config.toml
num_attention_heads = 3
vocab_size = 2048
rope_theta = 10000.0
qk_norm = true
bias = "none"
optimizer = "adam_variant"
decay_shape = "square"
Each number is 128 + 24 x the weight over its row's rms, rounded and kept within 0 to 255. Layers, rows and columns count from 0. Numbers have three digits each. The size before them is the row's rms in percent of the matrix's.

# layer 5 attention query, 96x96, rms 0.124, rows 0-95, columns 48-95
042:182101090152119155112176138135128101116132126116173097141141159140168135095124090116093152105133142148100120096146125070122139155149121162147109
089:119152137154126109130093143141127134124111137119122188150133081132118085150112126154172108178141117137145161128171155124078122108144082129093144
065:151106117112124142122150174125106080121127108142124127140107123103166121167100121164132166155164137151105112122130127132129135142148145192151146
104:118151120118142140128096124148146100153088136141142089153152132141122166121147156112126117112161107099141144156173150152082087071139136114135114
046:156150147125142165112090113154094155107124149136139179125144126128137103153149168158134106156155148127134144150162097138096124100101157141126132
032:075156167184105166112144126085146120131138149105118114121130118129106123115164123131152122116115123117167136147135134105138151162112140118127142
071:110155104125129146144134156109168089126091109140119161136116118138103122143071111127138090166115087119120120148152158119122096135137094155124115
085:138075142130105094138127117133122093122134149134157149098136131119107108111162132111128133103132163156073164076134128152107132104109076125151113
081:057136149100095161129157146136123132098107150174125110163125122163073095120111130153138117100145141137153128099119149087093179159141131129112152
113:109127159161152113112105086115133119118142154090131146109110105171113094126130106102081094106095099130073117161126122123109134162096163103131107
146:138136122130086115097101131149112126157115147144154145149150079134133166129147182087123167138122125123125101141163121155073147090141107109109112
094:112146117098143153108094116160152103142108141108129100152134127166115132083122167086127081107108130103084086181156139119105104144092102136116127
077:138123101094097158106164141122101128177138112094149124124157165102113130124111133153117125140160157127166139144106092073145102140161163123155136
079:145109125125184133123125139130176118099123112077178157146161104125108147106103128091120161147118093115101119164145142133144139120100173153150159
080:085129133068155151160132073141152122137125128100114108130138116108124130134114160132097113140112078135150114131111137139140166167140113163130169
081:128174133131129173147139120140138103135089126130150105133128112121117143064083105090125171130143157130109123179125118127113102114135085110097135
116:090118113138112102123159121064109139103139132109087150118096129115149173164072109181151136131136112141106117115136142099159145158150097149117153
100:161140154111135095096083128184125100120156136118141098121132146130096136114149129104158124147125161117127095138169171161158095097146099121099117
085:119150144066104121122132154133144147111139145102122079150137151126164091140175127093117137131157101129159156112131106166119133082135137075106097
090:125148098135143122147134121123135165091154117146078112142139097119125110071103111130151133109122143114102127108119164107157182166117122170115159
079:132097115169149092125157123114123142116122093167173107131090134079149089137146133153142154128190170134149136138129141099109111131165157119124143
138:122095141157093085129136111111101121100185126116112154099126149103158136140142104146143141124130118112108138145145125100153170133121107142118126
076:115145124085118157130105151144129166113114170106148109138129121115086128130147173111125128159107159115110100125130149122097154108141132158125124
100:113091114153129092160153164098095121123122137149138145120061138128124093116100094150137125119079140116087098126103179125134155192123143125114128
234:108184134117160147112093122125152137122108138098138109135130118160086127080092154090111121140094130117090114174146131157102110123104120139109126
103:099083124152120114125147129110119095101129130118143122091119152117163143124091096146143126127116132142144105094109135095155142174127118144148123
081:119152129160144152126114128174137126153103145093107118117157121122115086148186165146120105151125118163159114111144117155067119087131170076138139
098:115110143162073117133134133112109131139161127120112098128164131131139148152147106139105119122117121133101116085103105117131158186147154132167102
111:115160155123162146094082159163134149095142164113142129131155131136103137106130162083120119170111110123130102145141116123091105113118144097119108
074:074147136134151147137095149146140078112134146111119112156109149117123134112161116122101067137120114167132115103119157118094155123145138127089102
077:115130102103129146140148112079125171100108119142125109119193162099128118127121115147092169116111161163149165107124117133135109113105145090122134
091:090078125139108105158146079131142105149136131124115093092127141074178133111164123150131107117175108104142150102099119096145130157111124121150144
010:146110085120093128134129128154138102149120124144099125129170088092116125097162119177114128163117148130102150126130109141114156123150135159123136
044:130133151150098116128115116157095154133092113110098163105153138120131103131143139186154125169133136131166143095128130124069163062139097126126133
039:145125113145094127126172155120163094156131100128174132137128120113172114152121099102169180145159113155127131153149107142139135116128165193147119
089:114106096114126086150129124124129090129121124124106096136126141129155174137098158172111122122185130103108162136176147132074118075127128138137151
012:132164142142123135115138131121123096141124161135148143116110139158135106146161159138143110137098114091140097127168106141092101116183087136150159
014:106143115140146143101193134144130127132125149141138125109153139101151101173174150081114149124146142134128141128081168115156132178107195132167143
038:115153092124122145152113103121163085149107110115128123137138139154145119122122112124165106102120094115119101150169120111125094097159088132129106
107:113089125125112106149125099119105097153141145124172161124114131114114110111118166092131137113127139140079173089136102131100124098112087110161104
103:064137152077090154118166138147125123124106147132141114183130133157066088125113142139139118116170145117133152106111145088105135145136131157112151
109:125131161152154131142081079103156108088139158091097122114111139134120133127148105116114083107097125149097088146096107121123110146093137094093148
111:114122104106107119119144157155117123145077138146151142127146117115157157148151158170142151136115117102179097118140161100140176135173097145123152
091:101130122098146147105079097158160096140094139104144104166120116169118134112118153092137064119097112116087100180156138134102105148093105128117114
096:123117086083100152110157145115105154172131117089138154119159175092135137135104121145134108129156160135135143134085116093136130155184178108154151
108:122090116130161113106137149131172103095121130078164156159154084127125130108109098115132165129128084119082119169128164136130123129116179186163138
110:088110129074151151165138084154132130141135142124112119163171122136144153151134159128114156101094085135161126117136138172120177159154127141115172
098:132160126143114160150149103145130095122129114147151102136150116137124167093089097087153171137128146115139146170155148143136110137156086108104111
096:111144128126115103126141150096140139136156126093124131122148129127120182153111138174155129157164080139104121130143127134114110109137130121104159
108:142105134129136093129103118158127128124121138118129076108109149131087156108138132116161123159126161102109103105142162150186088110140109136092138
105:117140136096106129127180157111138137108136156125105072155114143112159080145127098115106156148150088112156149124117121136114130091128128087096118
112:134168114136189139151139113134120180060139126138088104145145104116107111084090118142131134108146134112112133126136147110134154128102161139138159
097:135097140162140075116141140139118134126121112173170121146099152095131117135140165145157155128165172103146131158129139099112098127129159123126137
091:118139128145100118158124138147146093129142140132140122155111136092161157154128095109135162169143122135155149190146127125068171073151079132088111
084:140142121125128163111124142147133144081126167097127098124137146105094156137157167086125117174097170108112087132139141108122153098110116157098124
094:134106113101141108150119174119106154175135165159122125111076145140122093125117132139116143116083163083096112153133193168102127182136151104110133
118:163080177143151109123153148120118182136136102149146132096120125102111099121150109119141131145150153085125090117103147160141136116098191149132124
101:132092116107124132112099105131148087090101105093124085096132141147151141110105135089121138129128133139171147112135118116155113131141106134156122
083:101129092137165150130104145176109100154127131089117106133155096135098098160162154138139103152112098154145088111171136167111135098171145078136124
101:089123142157075131112133131138092146123149114131105110125187124131123132153129098138103113154149124120092099131124115122134128144141161122157083
088:059152152112153133132075144128122137106152160139137134124143105125115108090127159121133139138106094120109122149104106099109111146143132064114124
100:091141119118144122130094123141145051122138143125128102189097145099139132136152106144111072119122122178116120093124149113081134131144123151103122
096:120121088085141137127138123086112150104103101147119123139204156101131112132133117137112158123109169154140148089156116108144121105126121108108141
095:080113153114111116163130112145137086175147117122135102101131122067147101113155128126175121126183121117137133099112102129145155138129110148120150
145:144116113123120118179137163136107111134136114146143125112151137115135080131129118137136130130163134122192168097135118124134124062181159126151123
181:117106149140124124149146081124118178147135092149108157100138167117125112154152131137111135119116122150157143081100116123159149123121143058130141
288:122100123139127109153157132096126125147158111139095134105121137086144095137150119159129167116180129126167147114097108114141127135165149109168155
065:115146126141129132157115121140150102123095131128100141162123095129129174114097129150118122116127101130158139142149070166115116078123143140135093
170:130120125096162142124130062131150154137127107132105117117136137121148096116133132128108151127112125173179168084123072102142090106137144079140100
178:130149144125133156112112099126133145108111125114165109131105132151102167135118144105129111126062131152088091146137153131125148157079111137093124
103:104153124153143172111102131139173091106095113121140133134121139170097092115116146092117112168102126152114118170124127110071119113116117127104090
057:125085170132118126151156098113122104151123132164148082144124157145162100140136093124126124070122169106113110104141080123158137123129132134140131
059:129133147153123150138157080146115199129151109095124154148115140153114116175094176139104103139144156101139136098139154120116165150088138113082116
082:135146156136124139079095116119169104108139127132136112109152124130105105088152113076087155132145117153127139126108090135092094106104150061166135
186:105103145143112112133156104098138181130128086161114116102116141095144164174185153138122122146124110116110107102103118132139162139099088107135136
062:151120161117131149137088137169129119134101168085137099160152130179125077086173141115142121124115159119090126128162116134085090116081152103125122
057:094125166135105117129138142108124150122109090132130176084137143123103154100106135152146130140153138129180156133099151094115119099173138121133120
064:134161145126151113105130115118127084149115127109140099141136100159124122122099117094121145060109081135130128157153138204134077139113194153127155
065:110110146139130158109110103157149115123170197116180100104146113127130101104153154116122151097150147117157108114128113100097131192106161111138131
060:127149117138155162142077145129150148121137139140189094153133097125128133105093103066163162100141139151119108135103111147138140129134124141135112
075:118100153106134199129161159099090132108145120074130113135124151122141119153142165148137129105142144101107098129130141113161133143122169152115145
063:154090118116120126157132157134122133138113158095069111178144149133120103086161129126110155135109133112083151161148108126111105087089148096103108
058:136121117139113125120147124125104072166099115142123093150110142125138103123151109133120158104116116082122149158121098160101139111121173128125128
070:128094168096125116115166159076122166131158125112155138149144141130137153145131146121090124071102127112084104117113155126131148126051172118114161
048:186103098138153090163172075137070093158108128141163139144120146136100115124126139155143108126106149132145125151120102092114140102154159142160159
090:115109137123079142103149103094118189116149125134155168119102137117128086093108124150166115138115156121115109153122151113093145125136130106104159
063:124150146109129128121069181166152126139121148094129101118188124166101143132161125092121152117139105126119129082140101120117121127122164131150142
067:134111154145150155137186183103102124107117112111167095117116146158135114162049127106133135159125160126106096090132148141141121191104151092100135
210:127132150139118151129126114105154153118143100150114133121104119089153172166138120145168141185138146138153120119115127106152136128161083141113086
065:102160123109146144131142105135153111106044103130130150105132124126136188169068135151119089139143107143145126103160151098145123134131124154110148
056:079149148108162159147104104141113153125085134122123113117146097136100131143150150116128102172119110144111108149098137154109151070125098077139130
066:084145140119133099116110152139129111134119120157121118098162123127146104182151131114113140095121151120121110075082116157106132160097158112126108
064:083155139151126125115098134164142113111138156090122141132149108135105104102159112105119118163149119152131130162130087116104132096113149059137110
070:146158145129160147133128155136143058106096158128135151137117111119154098115095073137204113120114151161137117132116158115108110132131109150142134
049:082124108121153081161162093143101100126088108129120136135154164123156108152136152181151134116116140147158118092189065104139084144101114136085113
055:149148128145182145091125075102156143118126092114134119117106128096108123147134108118148128128164098145154147087134099124139132117184087121115183
# layer 5 attention key, 32x96, rms 0.105, rows 0-31, columns 48-95
050:074144138115148152103120142111199134109105111080130128137129138140114129124140143151135152098113096125085106117143156109113080147132137114107103
043:140140145110131097116132157107149095148112125105124116130175146162088152098165168109100107112121103129094127181159122112135090131148148110122131
054:158108126103131152116129144127148137116175109137124106147145129124111126129170138081127105136099113104113110153082138154079154126108130087147120
105:133106137139061158114110101121124135151170119164144144129153150113189164105149143157154107138127105099113105146161166155080120115148131114130148
046:116090118146139101144158132141100145133136129160137163146116125113131146165099122175132109132148149128144135096145137170143156111101107139093141
041:128168152109141117113104149117160127152106148108125105146149102153082092053126133103089112112121119127128103149151120117097103133147150141133118
065:108154146109132107102112133160121111118132171118102138134142114142093115109142154077144121135118128142110093180175110139093118113141117116130114
114:132058142129103150088110099113100114073161147140132126111155129132065122068095130146108107116111101182115167129113146132134105089111121140143089
120:073092150108142166136125154119117180108090107147114094134154156169103101135131131115115123109151152130119167103155160127088117153146137161110124
096:151125139108134139125120108127187140167109129114133123123095118151179133120143128094129138143131136132115102132140111093103168149089140065145095
078:096115077111144107133170115137114133116108156136147177113126132091115127144081123166177116122140113149152140103119115144155120123141074150136152
108:137159131129137119124111111164119152143113137126125104124180138158092128099133161057119149121132127137130087144124137128100092154135133060104128
124:123116179108087144146131125099155096142145112136157151107164136170107132110070168131157140133149127114107090135106110087149071151163145129148166
122:145130128115145145115168125126144101147174116085111121107159146159084146136124113107124147100124101147142117189134147121068160129117181143139122
119:133145104099151179130133047109123114095114117121153136134138140110115110110133140127141095121124088113123085072125097116112148115125150143138165
113:115162120150112146142124130091127100113104187170140140164145131109118126066089110091115110127102150153138178137139104166131126142111130141125098
104:149151109099126118102161147103155111160192178085091146099152125121172161116088152140119102128139122156134161109114103124110121106135147128169113
116:105124083133145122130129123130142123120103149124144153098148165141092109111166117104134114169136157131131104136137122126107159122114100144124096
113:124143118106150151106112197108106120119146128095121126164148145114149065102137122130098151123140115118104137085129152142086108114180106069125155
121:134102127138180137163142105093121123128125113124107144169141169122147142116110125101125129130143136089116082140132170155140136174110131135090130
109:123086095166158141107124134149131095129078106075145186126146150125147157107139113134135143134142156133134122136146133148121126160174122119160148
082:121140105098062140085122156139120109123143126126131124126112122105181143095105124137172143097133112119095119117157106135089135156162107170167145
103:092064137091124134090101164109133131126138171080108121118118141116123103153122150092143153111137093098128139123112131116140150150136086127135115
107:120136107145110085104110166151125143125128108120148138118121125090083116124165103150118141112110129135040050128114166129159085133097151125120160
060:164110133128141095125137139092122136145112117073067147105110141114111094109089115141128169170169132137146108126130115105127131105133125143120114
110:109139141135106134168140124138099131142106099157180127135130133157169136103153091139145117115135126107192101143122102115097096100158130131138147
104:157150097120144131149142129139132109140115141076136158145140132184088133166105160140169104157140113126116086093166110136152173106178110103149149
113:147175180150134144101139098104126128083174100151102121139151180125086110129114107130139132153150149154129106108113111142136146135163116140130117
111:103177122161157127110051152166118131101156130065125154135166125125118140093204134098125125109152147145083133140115094123120084119116152156149141
105:143108094134130129138114104136114078076115136142110105126136132104156116123139083107178107110154149144147118063167157100099134130167098121160116
122:161125134121159125109109114115094126136158098145142133111176168129152097155144111153136133132102152159115146102104128131142117131134118140105120
114:117103111132138122123147126131153143119144143090103092133138139117152120073148153155136139140176119132152098131132094099172138167103121142084131
# layer 5 attention value, 32x96, rms 0.149, rows 0-31, columns 48-95
105:120128103143133140131123112117123136121128125117136127073134144161120111129139080124220148129134139146132142121138115098157128099072116146094123
101:118135158161139103135132138110158126095115118160136149105122106141148155092129176129072135092141171133145085129133119128109137130162079122158115
100:104117151139149129148134096168128122076160136115161116150122160132115139158111137102115127102121129109103160135157092150101094174149124150121153
095:158149149183076190081150102149105122170149121109162151113117134138132138120134137115115191160122162148112108096106151139138137138132091146123136
101:109128134126094132175138157108112121142077126103136129163163088110127144156109148118124143096165135176121089118158154126150151091089108127155095
100:130122129081112142108129160106153177131132151131156146142140136119129156110135096133096102150112085094151098127135092129117148147150153143141115
097:122139123110138096114160128137165145129110135154163156173136136112099166131123113131105222140136105110139112111133131154121118129161124130102142
109:144128146132154107140121150152120146119086117146133093100124134101139129110116180128170156090112079119116140141144141169133141130135102105168093
103:155111166106135138101118100150109132139132115126134116129144097155118149105156115125162117167110120191136093135117101201158169150100138133179140
092:134115112114148154147123119137173127148121118117142075158146131127124092127151151126164151084133136178140132123115142211128077121145106153162079
105:148134103165136097081156134124146126070115094148098098128143110180142165112141165130099137161127153099090123115139098131133121111136161119180104
085:133144121164107161171135126146096122167129135151121169163145117076115088115129147127097180139171123083109133126111159078136160144131119130154149
106:128121117109104097163131126124076141090114108130173170074150140112105121127129110123132134106120123092116173119085096120134139168128135091163139
104:106116095114126171061130121147128140125113111177113137153108072132126119151145149126142071106142105121124140154135098120127140159107130116127187
096:144148120114111146087115149104062097161137122112129105149087148146137147116124148131099096100126135179124126154119150085153166159140128125109112
095:175117144140155125163082132124114110085113144114156125146132112175157102082145062125144142142161077126152120151125166124123150138090111106149161
094:150140075131146139103131130133134136120117120127148117114070166105110157157106130121115114152161119099161137117100107132129133135065163156151147
099:147115076174142125094114154107135129109144128154100140087118093124133100104100141143144132106072163111146101124167142088128117086165140125064141
093:116136139188146129119135139087167146105113150145110133130135087172150130140129115134161102148177138144102155151105182110132110098111094147152169
109:134133141077130080112126111134160113091101127108136152113119101134149116166113122135114132165125137173097101126109158136136118126154189163109126
106:117132156115128119113116102094111143144129128109110133124121155138127150130127124126166148127103148065173151116174134103131130098116124109198146
094:125127163094141157126124156129129084142106112135158168101128133120153131121119099127134089076140118121116124130162110155121128128098159127105098
118:088128128124155170116120157110096110148088135158075146154127162133124158140135114136142173126096117161094151149123140133128111149126136125188134
092:106135102173102158114140126117136154093115120119087172098122125089104151137113112140147134106115073138143114119146087127136127138166153140087100
104:129126110095092097179146122169136125094134116116075173139077173156127102133139140130111154144142116163102143134134131078119094145127153102104095
104:130132145079109140120127150171170130110140109109142113153160134057146146137105111122123085154100194119148161138150169079151135111142146159143140
094:099138106151147147157119108124145107129121131107123170121144099128130118133112133125125095151100134127148128115136088080126103153108155154134112
095:140129125148145120112143173142129133078105130113160117127123104110133131111137144129124111142102102094134101134154113130134119132147148122141120
109:144136198162174115178123140141123135133157152118144160108128128174144132131115179121120122071117124089113132111144127118129143107147109150114138
097:124119107124100096080124115089156133140126139115153151146124117157122122135164111128116149092113179140168143135102100113090097133114115159124176
095:134143148116115091106101129125115090169103143090151116083121165132132147120108138121114111130140146135161122119117159183136119106144094129088138
096:109127085088153101145134134109134120083127115131150135113096103156111115138141127141112121085149156147100153130162146093148140136139124157108126
# layer 5 attention output (transposed), 96x96, rms 0.149, rows 0-95, columns 48-95
076:106109076147141159170092142126140117114146142099113116142144078134178131112159150127141162143153166127141117150130115107086118133149164147171165
066:135093137100132053139147139126119136135083102124115156112140137112117153157156088180139117099133097166104138131136116147113168100132120126093105
065:138143169103156130163110140138162120106117130105181127162091066113139094135118191134114113133147109143121114116120090135133126100119114125127122
072:089109111127119091095112099134158139089147097132086123137133122166176141151137103132119166148134139127120102115136125140092172154109167124149156
063:163135134128151126107172077111127109134134124148096109114129136113090129151138163062130061148115081116136130130136170171147105098129088093142108
071:148125097147098166113141084115139142127142143157111125128151124168107115155138132149139166112084118097137165141141153142146116165106088166097078
070:129124137123105128101171102105108174105119139126099143107133147117079099141106140144139185128128172093135089104175152100146115155118110108138164
074:152121122150093133136138119107115124091119089127122114124131095147098140180123134148150130164095101189122151145145121141151166123105095115085104
067:191140127098127140103119155099136128132088091106105133162127105164099145132147103136148130184127115144176143117175142139131133100100159094126139
056:137135144111101156122116153125144123116113105112120131106137163112122137131143152075171062144120066161157119089169131149153107102104113092166158
067:124112149145083089110129129112158134129116136128128151154114093154151137160112138130110084104192093102125167119129134130122080105117153111123140
068:098152138143073127116099134143145161105175157165104103112136124151091121093096086150140154097138125132120124172109141096089180142147138142102130
080:076105150095097129161132143078121119150109118114180105092155092099158136115129137168154118137146177108117140138090120104121170138138123118132154
081:121144131128109132099161100125121124123148126118124125175117050139156126137177141126137135075150205138118139131101149114107152111162107121116096
067:085118125124173117102095090120152121149168113138142120164106175131166119192102162073086090107131156155131113156101109110140097153111143148110129
072:119112121152161154141097138132106124128093148113131086154087119166112099115122102146137132132131077106099110124123160088138093172149109101118130
072:115131081141186151130072100132134124100183146131128135105110130132131140145142126097112125102144135137095132196116140123064155180135125155129132
065:128114076164144083176168182140132093149122130136145155090104099144168109105120131135129109113123155103136159110145159146126124097128124164164122
068:113116155144064123130146166182106144124093156118084154119121118143114132111136126176101118086185115151122142121140157102105117135159175152110150
077:112116137138106141115071108089112104134119111107116143115100121143155111148149122135109148075115111176124148119152108159097129129121175132099147
064:122130142128126134101122102149141110127128116141156143142138094143054140140098098148134105127095128154128141145137098105144108147111155114099108
064:088137127122143168117132110111080147157185166125123111118150119101113122146136120158152143122116163135127149113145137152214082150179124117091096
074:170136140137133128122120143098135132081120108125109165129101138168168129151140128128130108154110112132149114131116135080138123123110097155107084
059:154108123146127077162168161153126140106121132128117199089137131117145146106136168129122165105134154106124138103105128184124172135101094135114125
066:112103116143152085126111105139118132100105126153146120173101135098155161123149127122095164140137150109109131131068133116113139146156111147161129
077:120111160137118126122168119085144107132137115157161082114121097114158110129140140073106121090141149133137137122194106138120093126148129142118130
071:115091101124161100160156120087123131151089135156114159123069111110121137161125185092164112119113141132140090097097102088099111161105182126157121
071:173127099124119134142141083119117108110128129163095125121130153143144167139145125067139100154096084090110131131148124111123136157152121072112103
079:152152119173108120133113126120117133130140106113136106106127112141148174130103184087117128161138103115138110109081132130141133101101104090107148
074:123111131124151159126171134160131144165084131120165193126111086114134114118136110088089175093116170134173158117147156110112100077121141172114124
065:089077141102159131110109118136120113131114169138170109125105146096171152109107123063097126134093129100110113128163127135070089151128131169129184
050:119132102147112131129116094101115099138104124106164093159129162168156119143159140118127159105120167147120122130126110069139111122132085166138131
151:085150169078097059091104139136136117167128147151142099116094161111174159108116139146133128075114108127068121117136138144175160160120109089120107
154:158123141154136160100121118134134135112159123114133133148123117145137108121156132085145135169112172113186147141120103095104130159107116127134139
152:127117112139070115121148087142140142163124090138097112117162182170162183141146093078085124135116125096148154136125147131099125135112130120125128
150:125150157129082160152105149131155078147100122126141123111121158114127147087136147106172091153094166140132134123130069082175108140160093125105134
159:143125102110109162126094138091119144114138104111129079152148168132139128132106093175143182069140142125104159130137150089132123186113120140117106
155:157127144127156082123127131132127139106151094115145112168148159069135121097115104123115074149166123157145105086135134116134105102129123093147179
148:099111119127162125114117124156103116126144105128156129145133139159154156102152134139163110126116117167182166145106133152139123105167158150108093
159:152117151089157117078123149124138136153121146136131156102132158128114131103144110099123126104161168102150125111121145086137108151107164140141104
155:104096115155103128163159129140136118132126115144133136129125148094134160115115134119146081090133144125115119099102142102096148130134085154120132
147:107148087125136111132143074172122133147124160127159117134093092140100104167109102122117170100145161119110138135081140137156153139132108113079101
161:119088106117139167167133149162120104150103111148145085119106136120132137155130154129120154148087122115130106130158157118163168152120099156155124
138:139126153131154148137126118148124094125114094117155143116109123146153118136182137128117126137079148111167120125152085145148076135149113118151109
160:139139118155111104094097175189167157126145134138105143162103149163141113123062160103115155132128099155102086131129129144141108103119144140138133
151:119116121131149147146083104143119131112104159138116139098149192124119132126126105113159107168091073131140146119184089142115102179083160135153139
142:175097127117071135150148145111120122107080104124083087082157079127114113059147126165166135121150112078128111090153150113127126128165123121152146
149:152128125125125105111169084124153146143139097150140171130173146082132148153142149068115104089161131134144157105154098157147145083099128130147110
152:140107160096079097117152137130100133145105151121111102138146138164147122097118106168160119150098127119139115107145154124157081093116134113159091
161:127119175087095165121096121129130154147102130144137106152141115100133149165159155103139119145152079141099124134116071094105135139109178162126125
150:154127108079150126129105171088120141151151105156126092111147137121135118173114134060127145171111161119122125163094120145135145129066083141141118
169:107133126127178120142171129164147150112145150145135141155124128113148166100137145140139112172106146079155077141103113140119138126153066129160126
156:148110139114095129112135180111118148118155136109075139110128197115112123124136142152115178154140150145166132138126183163128197088109102122122134
146:186119121145169101108136119126101111108144160139104151181148165137152118124138139078122141115142071116105135129137187111111147120075104137124126
173:094104108113111123109118114123148121155149085140132091128171120120103135122136109155106170111138146118106102137131078164121126133130138114104190
137:096095165122139143111101147118118149166135132105136078148138120127145109131120100129120132170150158168125141131143116062114103080166177144152126
157:117143136110121181152137124128136109152144115119144141082158111162141089125138142152131087114122108135136127113171117162116113096122139127131134
163:118171110106124134160101099150122151125132121127117137160134150149149145101115137183145131163106102073125101117077147111132125104133092123144168
135:147099162112045164122102161181128129095155114095140114130187166149121138151123082133089135145126112138145148168134148140146136126145106137135126
140:075114138147157140126128115155166151132110148096158150118112126147097133155158136165097117117126146172156110091134156138136123122139136132197147
173:108154143105148130140161127125157115116114115150109170150166128101133103118188088158093145105094109126107130171149115103153126132144166179150131
153:167158145146129106126111106125105111120136138146144089165138164122109124138132140183179090154150079138104131128126078159112146162104140103150120
149:160158147136103128137104132121150136123137094146084161149146098158113115109151122180183142108155135139105139103115128102149153151135110114164065
137:100104102111162130109108139150110171095153151140085126136134098118149161123129134162147089107108085099126114121137115197139118167145163130118137
041:096103118131150117163163123113110121143143175117152110154165131127110131059105149124121099145151154122131137081134116180092136133088138100163116
040:160089129147149146106097126115181162135110141095155172102126130133153109133133101145116102121139126167159128158136087107163140155116138140120120
043:137118093115159143163154095097158144133064154133093098147131114109108107110147073135120121157152113160121128137135104115138126170120140155113142
039:077167129153103114159092127112157151104112123125110116129109137171178112089127098120124108127148132126180103114123082104122109150143167134112111
046:121133091084142151122120095079103096104140142102093115171155138124079116130136125090115141118124132118108162137106113115152113096179089108122111
043:162108112134117114135096136124088122146133169184114098126162147131073135119150140159142130131102145204154149124131132139109102149069104134096116
043:109144151124116156103119146155144115122139121080131140113099095108119168140114140093142151169197110122180162092107087116163145143124113179154150
037:137095140124157097137109134111143102105122113134073130092103119124151190130186116112142133133126136137129150150159141122114078155145098127128093
040:087093135108123114159132176116149114105166144082150138126099138104149141112122085140164140115117115105170157096141121112122164111156115108140097
043:130121091155111082148127113137145133126120136151137121088119184151068100111119110128117108165090129147082137107107167155116139135142113072109136
040:128088075111105107135147144141138131135117137128141090123112116100115131157164150159109094168138098097117150173150089129169122126135118164127118
049:107200138135117121140108116151143104108139096100136135103130115110134168123131138106150121103145129076138115149113121096172121106155118121151103
046:136191171108119096124138140147112147131104062118148124102116124146185107104098153108130139141157119111119089147137144139143117122129159131140140
042:097154200154148111100120127155070131138125129140091147122158138135143126125158142100169135134152091125093088144140109160111120125121137083137136
040:136138122127086129122136134101126126139098170124096127136126106097139111129143133132115138134165154099135116078125126105150135099119102135128131
042:131078107153116128156117152109183122157129134086066100125119128158138112176134162112104117110106114136127111123103153098108140115141135119080122
046:095170118148144141084103108126118146104119104125118112096127111155117124109136098068154146092171137121142119115113111088142124158155111150132125
035:093087132087145137122145162108137129165131135170111142165112120128139144117090137091106128130135136122127196176127096147120136098084126142149111
043:154110145090136092081142132123118175177171142124161115134164129113121117079105166124156111131139138169128168133123124156096109111119108161135121
042:122121131160129140087094128178117141133165114119096179151162129121189135143145132132131164107150122117138152085128130125086135149160094147183165
044:121134109101099117106106161126135136093104135130161147106096105112092145150132087124132158102061146150106168107112162119097155121142116110133127
046:149118104131134100107106117145074133139160178148090121140148111154113168134156132133125137152158119162105123123094151120144058139110121146148154
044:094154121062108138117114130115121123132133127107125114117120131140112162113149092130125127086099083119130098169127125092136087124147145110129116
044:122156163142133134124196125140101167142115079182095171141156133113147151122080137111130111171167167102131158111142110161106116125146127190130157
041:110118112077155120132139101160104161138170137139128144158107125144111123128136117140152124124109106153110102109169133151094137121114151128161164
043:101098096121147111103147119128143171112151121090123144146115104134118141153101142145128117137136099126147138099124122129067145112148138151152134
045:130133129172139133144130149122136131108090141152146156126156115128139125123138129125106165163185138131151152129132161126154110138124141178121144
051:145180071098113142160111099139138088124123161096135106133110136125120136143181117117136139122124114118114113095089142097123143146125094096114133
042:145166158149144155090125157161152096107141099097090142119140095109170112139151159150092145131151130171090134095113172129129097132104133141094106
040:135084153091111084119171146120121134165100108156095077110136128145111111152138196129130119108151141140124108096129123118109124130108100151146106
042:127118134148139097141079133151143141142123143137103146141142103086127135129152121089138165104180152087115160097152099141131098147094123112129133
039:103142180159090117109113141156139154115152133113124157113157131145148116157154126153150133119159137121120105106132131138152132170122154170141181
# layer 5 MLP gate, 256x96, rms 0.0853, rows 0-8, columns 48-95
112:141195135136121159139137119147150081153158137167114066150116114104145139121102149103100154131127138092161101117143152130141136115132152092077117
088:104132163136121147123119095128148115170113148117108150135105142134139130125128121169105141138129142084134149151139178090091101116139171148109075
101:104150124132082105153111120094102089120058132119148123126126154152100134121103099120108106181140150115153129128107130137098132108142122126116141
101:114164131142076135156126130169127131145114138151126102157175127134140125121129113124112150143142110110137125110200117126077172087155125120081113
100:141147142101159109127086103097132119135064146185128103124148111158109084166139147089124179124134120118155107113131093145134137124145172088124139
099:140153170148097111174108111132129143139133125133111141120127120117139137132111133116148128131113122130114109143151135192106087134156127132122116
093:139165098150124153140109105128165162106127084128120107143176111162129128144132125132122156112144132143126102165102153141126150117121167089150097
106:167111111077151174107092140145167124180156100122130139109162099119100140118145140076118142096113114131138080142121113139131065097130073104153115
103:131159130168095120106112156127152114165123141089123097117103132119118153094122126113095136141099082126178125123132126177114135133123124129131086
# layer 5 MLP up, 256x96, rms 0.0796, rows 0-8, columns 48-95
105:104096086107100131135127121138113110126142110114141098119129110112120143129139106101107148110132187126128142104092132127109096129091113091156141
094:143130093160125129128161114168075135132146100138133085173168129114119152069119109117167177164121105150096138113128140128113113131152142149137152
100:107130179097143138106159127118149117142183159108127141129103125128095109105115122118081121100101080154151143128157105145150149178120085122109124
102:130131138108116142161100145129167124072181130135144117087110105098159096098102118117122185142143113121119138119120107118104105109147126132145133
092:111162119126080149143113125108137105117112086109106134122102155089077158136157162157136157099160149111138129095176142134107113118120122131088104
097:152128094129136122113065115111112091121129134104118132117126123167118149141138087107134107110130135169157092104108099135142141137146134146142155
092:068169139110117163126138104131188139122151132122150129150129147142135102086117110104101111145152138183138120096132155131136131102093136089140087
100:105117076127100100097102083123099130161104158109127162088108137111124081132119121146141130122108135154133123134120152095066110128170115138135118
108:087110113153145131117117140077159155121099087148099135162116178163108137133113086127136137148114129077125163129138152121121106144145136133174103
# layer 5 MLP down (transposed), 256x96, rms 0.114, rows 0-7, columns 48-95
106:113143181099156147123103164125101156134139140152147120116135171063122141116116127136134122120089141145141155117191179153160153152122139127113149
096:113092126137098115115131134145137078107118127117106148123139183121108182120127104125146073116161124112155127170118120117129158128161126100105115
100:116146115111124117136137126107131111145163125133107114125141151132123171155145138064105114144122144121112099127098146169073085136120139173164127
105:124183148102116121109152109117153127106124093143131118170154156137088132097130147153130146165148115127169165098144119141107165093125127119143106
093:104099116111118113161154164131133117130093150113114073135149083133178095158123119099104128120098125167174142128106101093142161152095128123134139
099:131138139139174115136166128095121094130139080141131150127134140108125141117121154162117134150143138102101138106109171099103119130139108161177140
094:148116127122169136120097126158127143132120128146096153132093133123176108147107171110125121138095114115148151119110121113150177134171120116095156
103:141144133151113122122155130117124077121141114099114151122133087098139135136135112150091144106122120143132137126119087169122143164133130105095125